From a checkpoint of a small transformer trained on Wikipedia.
Architecture: RMSNorm before each block, no biases in attention or MLP, untied embeddings.
Each number is 128 + 32 x the weight over its row's rms, rounded and kept within 0 to 255. Layers, rows and columns count from 0. The size above them is the row's rms in percent of the matrix's.

# layer 6 MLP up, 192x64, rms 0.241, rows 0-104, columns 0-63
size [ 95 106 104 101  97 108  99 101 117 105  91 114 107  96  84  75 103  96 108 100  94 110 119  73 122 103 105  81 111 112 101 104 109 109 106 103  98 110  87 113  94  87 114 104  88 102  94 115  82 104  82 102 101  82 104 103  92  88 109  99  93  93 117 107  97 117  93  87 109  83  93  95  74  87  94  71 102  94  98 100  87 117  85  98  89 106 108 109 112  92  99 100  99 114 110 107  85  92  90 109  95 111 102 124 106]
[[107 122 172 163 123 122 124 112 140 153 104 130 193 137  91 132 142 149 119 206  95 116 130  89 181 157 105 135 173  99 131 120 129  99 117 138 129 184 137 109 146 152 123 150 104 188  75 135 117 127 133 163 180 190 125 208  66 109  95 174 118 126 170 164]
 [187 139 110 120 100 138 166 148 127 152 121 159 136 163 122 108 158  52 112 109 152 122 116 109 121 119 151  91 153  65 106  77 183 106 176 153 110 126  74 193 119 108 170 139  76 129 147  53 160 137 153 115 144  70  91 135 133 109 151 104  68 119 145 118]
 [112  48 146 112 185 182  70 138 144 139 142 124 120 116 183  90  90 196 109 125  47 186 184 144 111 103 122 161  69 127 112 141 112 131 129  97 137 137 134 148 154  65 129 139 119 129 158 177 194 139  99 136 124 128 124 119 111 141 129 117 101 143 153 117]
 [163 138 103 115 112  84 141 148  78  90  94 104 163 128 171 115  83 108 133 109  72 106 119 101 117 109 104 118 171 125  82 106 143  86 140 155 120 195 120 141  78 191 135 139 167 157  98 125 100 180 190 159 168 142  77 149 191 118 150 130 166 102 135 166]
 [129 140 137 136 125 124 157  61 118  86 107  75 209 187 119 155 153 129 152 166 111 149  50  94 107 166  92 156 140 136 107 147 178  65 141 114 137 113 167  97 152  92 100 125 107 150 124 107 130 141 136 132  82 146 174 114  88  71 143  94 119 135  98  77]
 [116 145 135 162  77 122 106  86 140  61 157 178 123  54 111  96 152 106 135 166 126 151  98 142 151  97 139 108 139 116 116 156 102 139 130 116 199 106 157 182 146  97 101  88 139 150 118 164 150 162 164 153 168 126 121 156 170 117  92 157  88 191  87  67]
 [ 45 103  79  80 136  80 136 162 144 119 129 118 143 127 123 132 163 143 191  90 106 172 207 153 111 158 121  96 137 129 134  90 157 122 161 100 167 134  61 119 128  82  88  86 160 168 146 149 149 141 170 107 144 150  93 114 106 124 102  94 158 174  95 123]
 [158 106 121 173  92 180 143 141 182 146 145 180 159 125 105 158 159  88 166 115 165  72  81  52 148 114 129 121 130 133 148 116 133 111 161 144 155 139 173 178 123 161 138  98 104  67 169 132  78 143 101 125 172 172 179 175 152 113 148  89 143 128 102 137]
 [159 155 175 142 124 168 137 122 135 102  50 130 129 118 118 130  86 131  85 151 147 108  94 126 166  46 156 164 116  92 170 131 152 188 138 100 185 147 164 169 114 122 131 197 129 126  71 104 101 150  45 121 135 115 122 101 144 128 141 142 141 122  76 122]
 [117 145 128 170 107 137 176  87 177 151  87  94  93 108 143  92 120 146 139  78 128 141 105 149 158 208 194 144  92 100 128  95 111 138 103 142 127 100 103 133 119 120 121 104  93 153 121 106  45  61 106 154 113 153 117  56 146  93 141  97 154 160 169 130]
 [125 155 149 157 122  54 111 131 116 160 120 121 163  66 141  36 127 136 120 197 125  82 163 209 105 138 107  98 103 120 128 167 140 157  88 117 162 140 125 133 102  83 128 115 133 160 136 157  96 104 117  59 118 140 119 123 123 115 166 133 147  82  65 129]
 [113 121 149 194  61 133  53 111 115 109 134 112 172 111  80  85  89 125 169 147 142  98 132  85 178 120 141 165 139  95 167  94 125 143 104 154 106 111 180 106 167 197 109  55 123 178 107 133  88 143 128 130 156 143 134 131 146 117 161 153 143 161  96 104]
 [186 154 104 137 118 144 110 102  79  98 139 161 129 175 134 142 141  96 151 151 175  95 134 111 138  53  96 148 101 129  91 208  80 100 170 115 194  91 128 163 125 153 107 121 124  68 109 139 167 121  94 142 116 122 131 125 158  49 150 111 136  81 153 126]
 [120  76 128 124 129  62 119 108  97 161 141 137 160 100  82 131 101  74  99 135 124 151 138 170 111 177 130 114 111 119 102 117 148 110 197 134  88  78 168  97 132  69 119  77 141 123  91  99  67  88 143 163 141  71  99 117 120  74 165 143  82 138  97  93]
 [126 130 150 167  91 115 144 100  65 139 133 134  96 143  91 197  93 122 151 109 147 172 127 137 117 100 127 134 120  92 104 138 150 101 115 116  90 169 154 144 114  58 107  87  34 154 137 120 106  72 103 123 179 136 142  58 126  77 141 121 163  98  79 133]
 [114 153  95  83 104 183  86  82 119 100 131  71 112 151 168  91  95 116 143  71 111  98 145 156 131 196 116 112 135 112 131 144 137 119  72 174 118 157 117 204 172 162 128 129 110 192 128  68 115 193 122 108 160 116 127 146  79 117 128 142 119 157 127 114]
 [ 94  71 134 152 120  94 128 130 186 131 130 104 150 142 186 103 169 124 206 132 117 128 150  63  73 110 115 109 144 112 122 109 129 173  45 125 152 172 140 105 103 149 155 127  89  95 183 173 126 131 136 137 128 161 130 173 139 141 145  89 175 179 118  90]
 [ 90 151  82 103  73 129  95 144 132 134 136 134 128 132  98 132  92 150 177 160  89 132 106 172 102 113 119 138 161 134 147 121  85 145 168 148 135 121 117  14 169 148  71  75 121  93 132 106  82 105 133 166 123 137 104 114 121 188 122  91 116 100 183 178]
 [ 95  70 176 119 145 148 171 141 110 121 113 121 154  84 157 129 163 136 103 111 193  86 133 123  76 187 129 105 156 153 126 192 124 125 117  82 113 150 112 114 205 145 146 138 131 105 168 141 128 196  91 162  87 138 110  70  98  90 171 152 154 142 104 122]
 [184 101  57 115 131  96  91  75 110 132 106  69 154 121 136 175 146 158 148 165 125 154 106 104 115 135 111 117 104 159 195 130 146 179  74 143 102 139 115 125 133 116 163 101 131 191  98 186 149 197 104 136 121 126 142 112 142 150 122 109  71 130 109 194]
 [150 121 185 176 106 102 135  35 128 125 127 127  72  83 154 170 125 115 136  56 184 150 145  83  97 126 156 143 146 168 135 121 107 158 108 145 161 142 198  92 167 140 106 140 144 161 124 100 129 195 176  91 139 151 105 131 141 157 161 141 125 154 118 114]
 [136  89  48 176 182 176 153 164 143 146 116 148 144 170 184  91 154  93  86  94 212  96  95  91 129 114 155  82 131 109 150 147 108  97 120 125 118 127  98 118 153 167 161  93 117 119 116  74 158 126 116 138 141 115 117 108 161  93 129  74 167  95 103 147]
 [ 76 117 158  59 174 142  92  90 124 123 196 112 152 151  96 164 136 113 141 141 142 141 132 161 114  48 171 152 128 127 118  83  51 126 106  93 151 165 121 133 112 131 113 136  70  94 133 105 120  77 150 106 181  89 133 173 174 138 131  85 119 155 134 140]
 [115  91 111 122 161  87 161 157 153 202 177  84  65 158 172 162 122 138 156  73 142 123 140 136 144 136  82 139  81 115 144 133 163 148 139 116 134 161 118 158 111 140 150 125 116 127 141 139 113  73  96 222 119 108 177 131 132  73 106 195 143 125 124 168]
 [150 138  96 130  93 118 193  83 122  82 139 139 117 120 172 173 142  73 114  78 121 146  87 126 106 132  89 102  31 139  70 139 132 153 118 211 137 117 127 116  85  98  90 129 124 139 130 122  65 155 140  96 125 118 114 109 143 195 140 113  99 128  92 137]
 [100 145 108 131 158  87 115 175 102 124 129 154 125 118 137 114 106 108 130 144 156 116 152  55 111 129 128 117 139  92 118 131 209  62 106 134 124 186  84 181 136 100  79 108 157 107 143 106 111 149  98  83 141 148 110 132 137 113 173 124 148 186 160  24]
 [145 116 125  71 112 129 132  89 211 126 143 113 136  93  91 155 119 164 131 130 124 108 134 126 195 170 151 107 136 103  55  94 167 120 141 151 101  98 126 110 144 133 186 203 138 124 175 108 166  93 135 142 149 175 171 197 117  99 125 127 132 186 109 133]
 [117 147 154 174 121 104  85 140 134 110 140  75 151 139 104 116 113  99 173 158 129  80 134 137 129 136 112 116 122 119 133  54 100 159 113 151 177 113  66 127 118  81  84  81 175 188 156 150 154 136 171 111  96 162 142 107 128 155  88 152 114 165 210  74]
 [165 140 127 171  78 140 169 101 152  94 102 119 193  75 119 125  97 115 137 148 173 100 118  87 130 111  87 108  83 141 119 112 118  95 125 105 141 115 146 232 148  77 191 176 142 154 168 134 136 109 107 153  98 128  89 169 103  84  84 138 110 148 122 149]
 [125 168 126  85 212 125  87 106 121 102 207  63 157 122 125 110 126 133 155 166 142 167 121 133 175 124 164  90 154 146 129 133 180  69 171 165 151 103 125 152  83 116 154 172 102  83 134 136 135 186 112 107 181 107 131 152  91  95 113 119 103 144 130 115]
 [150 128 178 139 120 129 118 136  94 158 102  81  94 122 160 139 106  94 141 131 178 126  92 126  59 122 104  88 156 143 159 175 130 141  59 100 204 136 169 136 168 140 148  70 105 113 144 149 120 163  87  99 131  93 109  50 121 149  90 161 132 115 182 111]
 [135 154 157 146 118 132 142 138 109 109 129  82 147 123 124 132 127 193 111 197 166  85 102 158 182 127 108 136  95 103 161 105 111 168 138 130  79 152 164  61 129 175 106 104  90 126 165 163 110 125  89 112 199 134  61 171 136 197 146 121 120 137  85 111]
 [177 158 148  75 162 140 138  95 111 183 146 109 120 103 101 116 191 126 108 120 147 122 103 120  79 101 135  42 123  59 153 136 114 136 120 132 119 107 148 151 139 175 175  69 114 178  84 129 113  90 146  68 148 118 120 100 141 113  81  73 163 114  97 132]
 [138 155 116 148 144  88 116 101 141 108  95 166  99 151 156 125 154  80 178 146 135  70  70 145 138 132 187 125 117 147 154 123  57 156 134 129 135  97 146 151 191  96  45 128 110  97 163 138  84 123  96 142 132 140 180 134 122 125 163 153 178  73  77 134]
 [113 114 141 124 146 135 157  95 143 159  98 134 105 196 120 100 149  99 129 185 182 131 123  99 116 144 127  84  77  94 183 176 199 143 160  75 130  99 114 168 118 120 116 175 128  89 147  74  81 110  87  92 112 128 139  87 149 123 160  91  63 132  98 149]
 [164 157 174 117 133 107 139 102 162 100 127  55 130 132 154 117 121  75  76 137 110 175 154  91 176  48 153 101 133 139 138 213 136 136 153 104  83  67 145 181 171  85 118 148 134 119 101 141  99 133 140 103 147 139 124 177 133 101 137 127 154 158  85 133]
 [108 117 102  68 181 157  94 137 125 192 128 138 144 111 140 178 162 139 136 176 141 101  83  56 157 132 158 114 183 131 132 141 103 169 119 118 134 141  93 126 159 181 156 109 190  91  69 158 167 130 162 106 154  79 110 142 127 115 126 164  77 123 165 154]
 [129 151 161 141 134  98 142 134 123 155 142 195 164 131 184 126 156 158 145 123 122 130 102 115 113 151 140  80  35 152 192  61 136 140 105  82 135 142 100 115 151  77 139 160 129 112  99 127 106 134 161 149 141  99 122  71 112 123 150 204 115 137 132  48]
 [153 132 114 159  94 124 145 151 133  97 102 107  80 110  68 165  74 111 122 124 128 122 120 130 149  60  95 117 173 121 167 127 152 148 101 147 185 156 163 134 140 192 172 135 139 166 175 145 196 106 157 149 101 176 137 119 108  59 131 126 106 109 182 181]
 [117 180 171 118 122 141 114 109  79  38 149  83 140 106 130  98 107  74 167 115  86 147 185 147 196 175 121 112 129 125 124  96  85 117  97 142 150 150 146 152 167 148 142 145 150 135  99 136 147 191 145 154  99 118 126 137 153 107 143 146 101 219 120 106]
 [140 155 121 118  86 153 126 105 141 136  52 119 109  94 154  76  92 108 147 111 101 137 111 112 175 144 137 163 161 197 128  96  78 164 161 123  52 137 157 158 139 109 142 184 125 170 123 146  96 122  71 130 103 179  91 162 142  93 108 133  54 140 127 140]
 [121 171 126 108 130 190 170 104 111 161  96  82 139 139  92  78 163 115 107 102 121 131 150 155 142  74 104 179 108 128 111 144 201 161 109 107  86 122  96 103 141  89 131  90 102  84 151 123 128 168 172 123 168 110 137 149 143  65 161 108 158 138  42 144]
 [168 127 150 119 166 137 119 148 125 113  82 124 190  86  92 161 152  98  78 121 149  70 126 128 161 136  82 121  99 158 139 103 148 112 177 128 144 136 116 149 151  79 110 154 156 137  42 142 135  83  83 124 137 127  54 134  69 116 133  88 156 111 150 195]
 [111 114 128  71 154 126 106  68 150  92 151 148 158 153  91 117 112 139 103 152 128  85 120 106 126 120  94 110 133 121 129  33 148  94  73 155 129 137  49 136 134  89  80 105  77 155 159 113 149 140 208 100 104 145 117 120  64 144 173 129 134 131 160 128]
 [138 110 120 113  73 133 140  81 135 161 147 174 148  53  94 183 139 122 145 142  56 170  66 125 118 121 104 124 157 136 117 150 121 146 115 152 173 151 132  67 130 147 135 127 157 169 150 106 175 114 131 171  96 122 130  85 104 185  96 116  86 123 210 126]
 [154 126 129 102 140  91 141 106 160 144 102 157 197 103 136 138 106 121 163 134 127 153 135 154 133 145 144 112  90  66 126  72 148 165 132 127 155  72  88  74 167 158 132 134 152 133  74 134 100  68  90 147 178 118 132  79 135 119 110 146 139 207  71 185]
 [149 129  86 130 123 194  93 148 128 167 123 100 140 123 109 141 108 125 101 163 155 127 115 104  98 204 130 126  63  87 123 133 118 144 176  89 149  80 137  85 105 117 157 143  94 114 116 148 165  87  91 101 139  99  65  93 166 113 183 172 108 129 111 210]
 [127 183 133  88  99 174 161  53 159 135 128 107 159 184 128  83  97  97 175 122 138 152 116 154 169 136 110 120 175 113 139 101  49  71 144 109 126 105 142 120 140  91 123 156 124 139 131 113 172 126 158 172 160 104 114 120 145  87  88 170  79 121  63 149]
 [135 111 115 159  82 132 108 155 125  88 119 107 109 134 168 198 111 112 161 116 129  94 177 122 182 165 101 153 129 159 162 130 107 121 144 116 194 148  89 131 169 141 112 142 125 106  61 164 152 127 202  35 111 146 135 160 194 125 113 165 107 136 131 129]
 [110 141  92  79 184 143 117 153  86 122 127 118 143 138 212 133 145  94 104 132 171 129 107 120 118 184 160 168 128 110 145 143  91 155 169 173 131 196 109 182 167  75 129 126 131  78 154 128 219 132  70 140 128  75 128 127 131 111 144 144 115 144 116 133]
 [103 103 112  43  92 128 182 106  70 122 189 173 132 107 117 105 104 124 142 115  95 160 136  82 101 101  97 111 150 157 154 139 137 189 147 147 139 111  99 119 129 161 181 135 110 136 154 172 109 118  95 129 140 170  62 177 115 108 152 125 113  88  63  88]
 [150  71 142 152 157 113 109 132 166  85  52 105 146 157 156 133 157 201  95 137 138 183 103 143 139 162 125  86 113 148 167 139 120 137  93 134 119 122 105 157 114  91 125 135  88 160 114  97 129 178 197 144 113 180 114  38 120 115 141 105 129 125  71 117]
 [100 114 101 124 158 174 147 119 115  84 173 152  83 134 117 122 133 160 119  91 125 135 123 131  57  75 104 152  82  73  78 124 124 184 154 143 178  69 130 113 108 170  92 159 117 138 143 109 121  81 171 167 133  59 171 110  58 143 114 140 137 126 124 146]
 [ 92 158 132 134 100 125  69 165 127 157 155 110 165 133 150 104 145 124 148  64 224 128  97  86 144  77 148 118 101 121 163  52 136 181  99  84  87 173 164 129 119 127 148 122  97 145 127 134  84 162 128 120  86 128 112  72 120 161 174 139 135 146 112 107]
 [170 177 142 117 178 117 105 113 134 166 135 109 122  88 118 150  74 169 192 137 187 146 112 120 181 113 162  99  94 173  69 121  83 180  88 146 127 144 139 129 142  61 117 107 131 129 144 151 149 192  85 144 125  98 156 130 139 131  91 111 123 144  56 134]
 [129 152  82 106 142 139 119  96  75 128 138 186  82 108 151 148 117 101 141 167 134 122 108 186  67  94  93 163 104 105 124 133 165  88  87  89 117 132 123 145 149 182 102 146 105 129 110 151  83 148 164 127 101 182 126 193 174 138 173 147 142 104 164 204]
 [114 101  76 176 111 107  72  70 131 139 187 143 113 169 141 197 145 169 129 116 153 155  98 118 133 140 141 105 131 190 107 130 117 144 137 167 103 124 120 102  84 156 112  86 125 121 129  91 138 165 111 172  85 147 162 103 134 128 189 114 124  79 195 193]
 [130 183 142 121 126 184 137 104 107 125 115  86 137  85 113 144 175 111  75 162  86 171 119  77 175 162 167 152 178 109 175 120  87 109 140 127  54 138 119 173  55 100 118 102 106 119 130 148 113  78 101 122  64 103 128 146 139 146 110 126 150  84 101 142]
 [123  80 137 120  50 162 127 106 170 186 160 101  64 167 150 139 107 111 109 114 115 169 156 142 108 184 155  93 113 136 137 132 193  89 174  96  79  98 140  91 154 184 107  94 154 125 169 136 173 130 115 122 136 178 144 129 102 146 124  89 136  76 117 129]
 [112 121 122 148  89 158 149 137 174 151 154  93 133 125  90  97 140 146  78 100 101 128 189 101 111 157  89 176 161  72 115 167 145 143 129 109  97 168 140 104 144 136 155 196 145 121 100 196 140 112 143 112 195 133  87 186  69 106 170 159 163 117  99 120]
 [167 217  97 129  72  96  89 110 122 163 199 159 103  68 129 130 132 149 103  99 165 155 132 178 137 117 152 108 165 127 130 151  81 163 114 103 128  89  89 116  62 134 171  69 152 146 117 141 137  82 131 117  86 131 117 125 132 123  63 135 158 131 129 108]
 [ 80 137 131 104 121  66 193 145 122 152 125 110 105 138 145 156 113 173 123 111 134  90 124  97  74 125  95 177  61 195 150 115  82 134 134 101 135 127 147 196 113  96 199 168 126 127 139 145 125 138 139 118  86 168 179 105 113 111 125  83 129 194 136 110]
 [178 173 112 125 124 138 100 122 122 158 100 145 136 104 172 139 117  96 135 177 137 192  92  87 108  77 131  88 137 113 134  92 134 121 151 165  73 135 150 173 164 156 173 178 124 154 121 122 159 108 211  80  68 105 106 171 156 164 106  98  90 123 120 159]
 [ 89 145  54 106 111 102 126 130  96 133 136 187 142 125  77 140 118 129 109  77 186 102 137 107  85 182  73 177 110 131 153 111 176 111 140 122 129 109 133 144 167  94 163 122 125 107 176 122 103  95 174 178 140 140  70  83 145 103 113 126 146 185 172  90]
 [146 155  93 191 112 151 183 150 136 159  87 115 119  58 160 123  68  80 157 142 137 116  98 117 104 125 128 125  71 149 135  92 102  80 144  86 172  98  92 164 162 110 124 172 167 142 133 170 165 137  62 157 165 147 133 135 120 125  83 160 124 112  94  85]
 [116 143 149  86 158 193  86 145 106 109 131 146 103 133  66 185  97 132 138 110 144 138  82  95 173 149  97 113 142 169 148 160 150 136 127 160 147 131 134 146 111 112 119 129 155  79 139 112 201 121  92 130  44 201  96 166 194 112 158 116 142 162 129 131]
 [156 114 135  86 140 156 128 126 130 155  97 115 127 133 130 148 161  61 139 152 138 119 150 111 144 187 134  27 185 231 132 132 142 177 108 141 126 145 151 145 103 162 106  80 149 110 152 168 131  91 141 111 160 191 119 147 107 128 157 174  98 152 116 137]
 [100  95 159 142 143 106  93 150 139  91 143  99 162 147 168 113  95 173 183 140 184 153 171 166 129  92 138 140 113 166 119 191 158  99  74 126 134 131 110 128 104 143 146  73 109  89 154 121  82  94  87 151 136 197 116  79 175  81 175 143 174 131 138 137]
 [161 109 101 126  81 157 133 111 131 156 113 127 155 169 131  92 123 127 167 143 107 125 139  58 154  92 153  74  76 135 103 116  84 211 189 143 121 108 164 135 134 130 120 155  78 113  94  60 133 107 162  63  93 131 113 136 172  99  73 145 133 128  93 137]
 [ 89 190 121 140 121  73  99 143 130 149 156 127 125 176 143  89 138 137  96  78  78 125  50  79 170 142 136 121 132 103 121 139 171  92 138 157 125 114 131 130 111 128 115 113 104 143 135 171 160 127 100 143  93 110 191 101 147 176 213  69 158 111  92  98]
 [148  84 100 170 140 182 130 134 126 138 136  89  96 117 138 128  83  69 135 155  98 177 157 143 150 138 163 127 119 138  79  99 136 111 130  84 140  55 142 172 101 143  72  42  95 170 124 135  94 114 129 118 110 176 139 137 154 195  87  99 135 117 141 173]
 [134 138 142 109 133 140 154 125 151  61 156 129  60 114 144 156 161 123  26 212 138 109 105 162 127 145  72  67 115 122 135 126 160 119 120 119 121 116 208  83 136  97 127 141 115 188 129 162  92 120 120 100 113  95 151 134 129 148 136 130  94 177 142 118]
 [126  97 122 133 102 139 103 130 140 157  94 197  60 150 100  99 155 143 107 131 173  95  86 114  97 200 147 185 101 113 120 178 136 163 129 115 113 118 209 134 142 109 204 149 119 185 121 145 154 148 140 152 128 172 141 106 144 135 154 128 155  80 177 135]
 [173 184 150  68 144 125 130 164 167 208 158 136  93 139  79 125 182 134 142 104 161 142 137  86 116  99 126 165 129 146 137 151 143 144 167 102 117 205 103 180 139 112 136 148  84  92 107  91 132 135 167 102 171 138  78 155 189 110 165 105 128 106 116 120]
 [182 119 129 159  78 124 148 152 121  92  99 162 139  97  70  43 137 107  93  91 112  99  86 112 164  64 123  99 112 133 177 104 105 154 137 160 148 151 137 127 135 149 145 129 163 187 102 130 117  87 163 100 129  92 133 144  57 139 155 102 130 124 204 121]
 [150 175 103 109 113 116 139  97 116 121 112  88 150 113 137  97  91 135 124 148  73 183 128 105 189 169 164 182 142 199 100  97 140 143  87 169 111 139 114 146 165 125 123  64 135 121  95 161  97 176 120 146 107 130 204 129 157  57 136 118 100 144  97  93]
 [128  79 110 137 165 101  39 160 122  97 155 166 146 128 120  92  66 156  79 139 117  96 105 137 191 116 108 126 108 206 169 132  52 118 135 110 108  98 156 134 156 137 108 142 117 127  95  56 120 131 152 101 115 133 120  90  97 132  78 107 111  92 115 109]
 [121  99  77 113 135  85  70 181 119  83 130 102 110 110 103 121 117 135 152  96 169 173 135 125 144 133 135 125 112  45 143 176 135 151 161 105  83  61 135 141  63 122 158  51 114 121 124 117 101 144  74 128  94 136  83  63 134 134  91 115 153 122 135 126]
 [120 161 136 126 149 129 134 185 109 144 157 144 137 159 120 125 123 185 176 146 175 136 106 108 185 136 131  47 112 103 112  90 150 174 106 134 151 100 150 206 154 141 118 137 139  84 204  99 105 113 107 125 148 145 186 176 108 107 128 153 127 173  66 103]
 [130 135  80 123 127 208 124 135 144 148 113  79  72  83  54 147 130 135  96  96 183 128 112 146 130 165 157 173 111  99  78  57 133 123 109 143 133 132 123  95  80 134  86 118 103 128 144 165 121 145  93 131 142 103 129 130 143  57 191 101  97 132 102  88]
 [154 123 121  44 153 121 182 114 156 149 160 160  90 127 145 171 114 126 113 180 145 147 112 110 136 138 189 156 108 124  90 167  94 181 149 149 152 134 123 168 122 135 212  98 150 171 131  63 133 124 111 158 126 111 107 148 147 110 126 112 190 144 103  58]
 [184 155 147 124 118 120  91 113  89 120 195 161 109 107 131 107 155 103 173 105  81  50 106 155  84 107 134 133 125 100 136 160 117  92 107 176 151 140 158 104  85 158 127 110 130 114 180 123 110  66 107 103 120 116 140 113 108 108 227 128 182 150  93 133]
 [134 134 114 154 146 117 165 107 172 138 104  94 142 112 126  95  96 118 121 191 145 114  88 188 200 118 137 166  97 125  51 146 127 184  99 150 112 147  66 174 181 189 134 116 141 112 135 156  95  88 145 129 202 170 129 120 116  78 139 129 139 119 133 130]
 [130 153 124 131 161  94 101 156 175 123 172 124 143 119 180 104 104  50 126 153  53 178 173  99 147 113 132 126  94  94 121 102 168 102 150 149 173  46 134 100 114  93 173  82 126 119 131 125  80 148 145 146 147 159 132 143 156 120 160  60 117 161 148 138]
 [107 124 144 171  98 112 124 137 118 138 134 132 135 158 206 134 151  94 172 170 114  75 111 132 105 214 110 173  69 105 106 122 127  58 134 163  89 146 170 122 153 113 146 101 120 103 113 120 135 127  53 118 100 126 136  89 139 106 185 107  96 167 139  74]
 [170 100 121 101 105  57 164 134 138 155 140 125 140 165 150 161  82 163 155 145 107  81 151 177 119 125  76 123 149 190 124 157 116 174  88  69 109 152 147 138 154 128 113 120 143 134 138 152 118 183 145 156 132 101 159 180 168  98  83  69 119 143 103  57]
 [108 133 169 140 106  67 123 121  92  71 154 198 171 121 111 136 128 118 126 136 136 124 152 174 117 129 108  92 138  67 153  80 184  97 117 125 145 120 170 162 135 102 147 160 171 142 120 134  92 137 214 124 103 108 179 130 120 149 106  89 107 173 156 200]
 [154 168  95  99 166 155 154 117 145 108 118 157 129 143  87 161 177 105 138 182  93 164 132 101  75 149 117  63 166  88 131  74 130 106 123 128  98 114 142 175 156  60 101 131 135 119 174  96 104 109 149 170 196 158 160 169  96 152  89  81 120 115 141 107]
 [145  76 133  76 109 134 183 135 149 101 114 161 105  74 117 148 134  83 123 129 108 122 175 182  89 153 115 175  99 130 178 119 142 169 193 182  78 148 133 133 123 177 148 144 133  90  89 100 106  74 127 127 129 130 127 145  85 106 106  94 195 150 178 110]
 [184 133 152 185 158  74 170 105  98  98 133 152 110 105 103 111 158 119  93 145 158 122  89 207  93 135 134 145 111 135 171 191 134 121 109 148 163  97 146 165  79 128 127 166  62 122 135 103 206 107 144 160  97 136 113 112  94 160 137 127 155 120 160  81]
 [ 97 116 147  93 112 138 187 164  51 204 109  48 157  99 139 100 117  87 119 149 158 127 131 143 157 166 142 115 137 119 143 122 135 118 180 152  72 139 158 129 138 175 172 132 134 160  78 124 141 185  97 154 136  85 127 136 152 120  57 142  99 152 128 107]
 [172 137 151 196 115  67 109 139 131 105 151 164 120 160 107 131 172 115 127 124 128 127  86 102 120 148 140 205 179  90 139 124 174 158 202  93 163 100 141 107 139 137 143 136  46 129 163  97 106  88 170 111 106 115 145  87 140 110 172  95 135 114 142 179]
 [141 168 126  86 168 138 129 182 207 178 186  99 139 146 166 109 133 107 176 167 164 164 177 142 133  87 123 138 169 101 127 161 125 120 140 139 200 119 141 114 114 149 105 170 155  98 103 152 131 131 179 118 148  84 141 141  80 102 133 128 157 164 112  59]
 [142 161 103  99 125 182 127 132 143 147 129 148 149 138  76 168 155 143 115  59 102 173  90 160 139  99 103  97 181 173 150 115 184 129 144 179 166 141 139 113  53  91 118 137  61 128  91 120  95 151 116 103 142 129 119  88  78 118  63  95 131 121 165 115]
 [106 141  66 148 103 117 129 157 203  85 111  70 173 150 131 105 142 132 132  79 133 139 161 145 156  94 110  95 133 108 145 147 175  90 126 117 172 118 119 124 113 113  55 110 143 173 145 134  90 174 169 111 137 156  75  73 164 114 132 105 159 152  71  75]
 [120 122 172  86 141  79  67 163 138 159 167 143 158 118  76 153 136  83 124 147 110 118 110 122 169 110 107 113 122 101 153 114 224 121 129 121 145 159 134 176 176 116 116 140 173 157 122 107 186  92 121 116 207 101  70 113 134 135  92 179 148 138 102 133]
 [105  59 123  93 153 149 114 128 114 127 141 179 191  93 104 141 151 151  96 144 153  75 125 129 119  87  90  79 128  92 116 180 150 195 109 119 163  41 102 136 185 142 106 103 143 165 107 108 147 109 135 165 175 115 102 128 120 137 176  90 132 110 173 127]
 [ 65 100 183 126  88  45 127  94 131 134 111 175  93 128 133 156 163 183 168  90 142 111 128 139 107  93 129 150 117 163  69 161 138  92 142  79  81 152 164  47  86 110 129 146 191 115 130 161 127 156 111 104 107 148 141 109 100 117 111 126 144 146 121 107]
 [152 148 157  87 187  84  58 115 129 161 149 147 121 107 126 161 129 177  86 142 107 129  97 111  94  97 180 149 145  36 145 145  75 105 129 137 179  91 124 131 127 153  95 123  55 120 142 114 164 163 130 132 125 126 173  91 103 129 146  92 119 149 137  68]
 [112  95 137  68 195 134  92  75  94  72 130 129 166 154 106 137 159 133 146 105 131 137  93 121 178 114 117  83 150 143 117  97 174  94 123 142 145 130  91 121 134 121 138 152  98 157 102 186  99 208 137 155 182 120 165 104 138 193 122 103  59 127 139 144]
 [174 100 150 184 108 148 157 110  92 124 146 102 121 129  97 134 127 132 118 118 170 175 149  93 152 128  87  83 117 136 151 129 159 172 120 104 139 150 141 110 133 127 109 123 210 128 115 164 192 149 155 165 184 192  89 154  92 165  70 135 194 125  87  97]
 [161  94 141 122 139 157  74 175 144 164 122 147 116  75 107 133  93  95 150 140 169 142  82 122 112 151 146  80 135  72 126  89 140 167 133 238 133 176 115 115 113 146 100 121 137 123 117 116 152 130 152 207 138 141 125  73 133 190 102 163 101 122 101 122]
 [ 87 113 121 159 107 177 124 103 109 129 131 107 143 140 123 108  97 125 162 148 141 170 199 141 125 128 203 134 158 171 136 128 140 159 127 129 178  80  78 111 148 101 147  80  80 122 154 141 183 116  49 135 142 172 135 128  98  91 145 116 175 178 177 173]
 [121 154 104 104 149  78 186 100 145  61 169 134 146 108 147  71  47 144 156 105 140 130  91 141 106 114  97  99 131 104 118 120  99 125  87 200 150 150  47 131 124 126  90  94 129 132 113  59  96 122 158 130 151 139 101 129 146 158 127 163 138 185 134 154]
 [164 128 146 171  90 121 148 141 180 160 112 152  72 144  96  89 120 196 121 135 162 173 151 106 158  86 148 153 115 113  88 117  82 212 121 149 168  68 166 134 146 113  93 104 163  79 130  81 146 178 122 127 165 120 130 112 156 110  86  93 108 153 105 134]]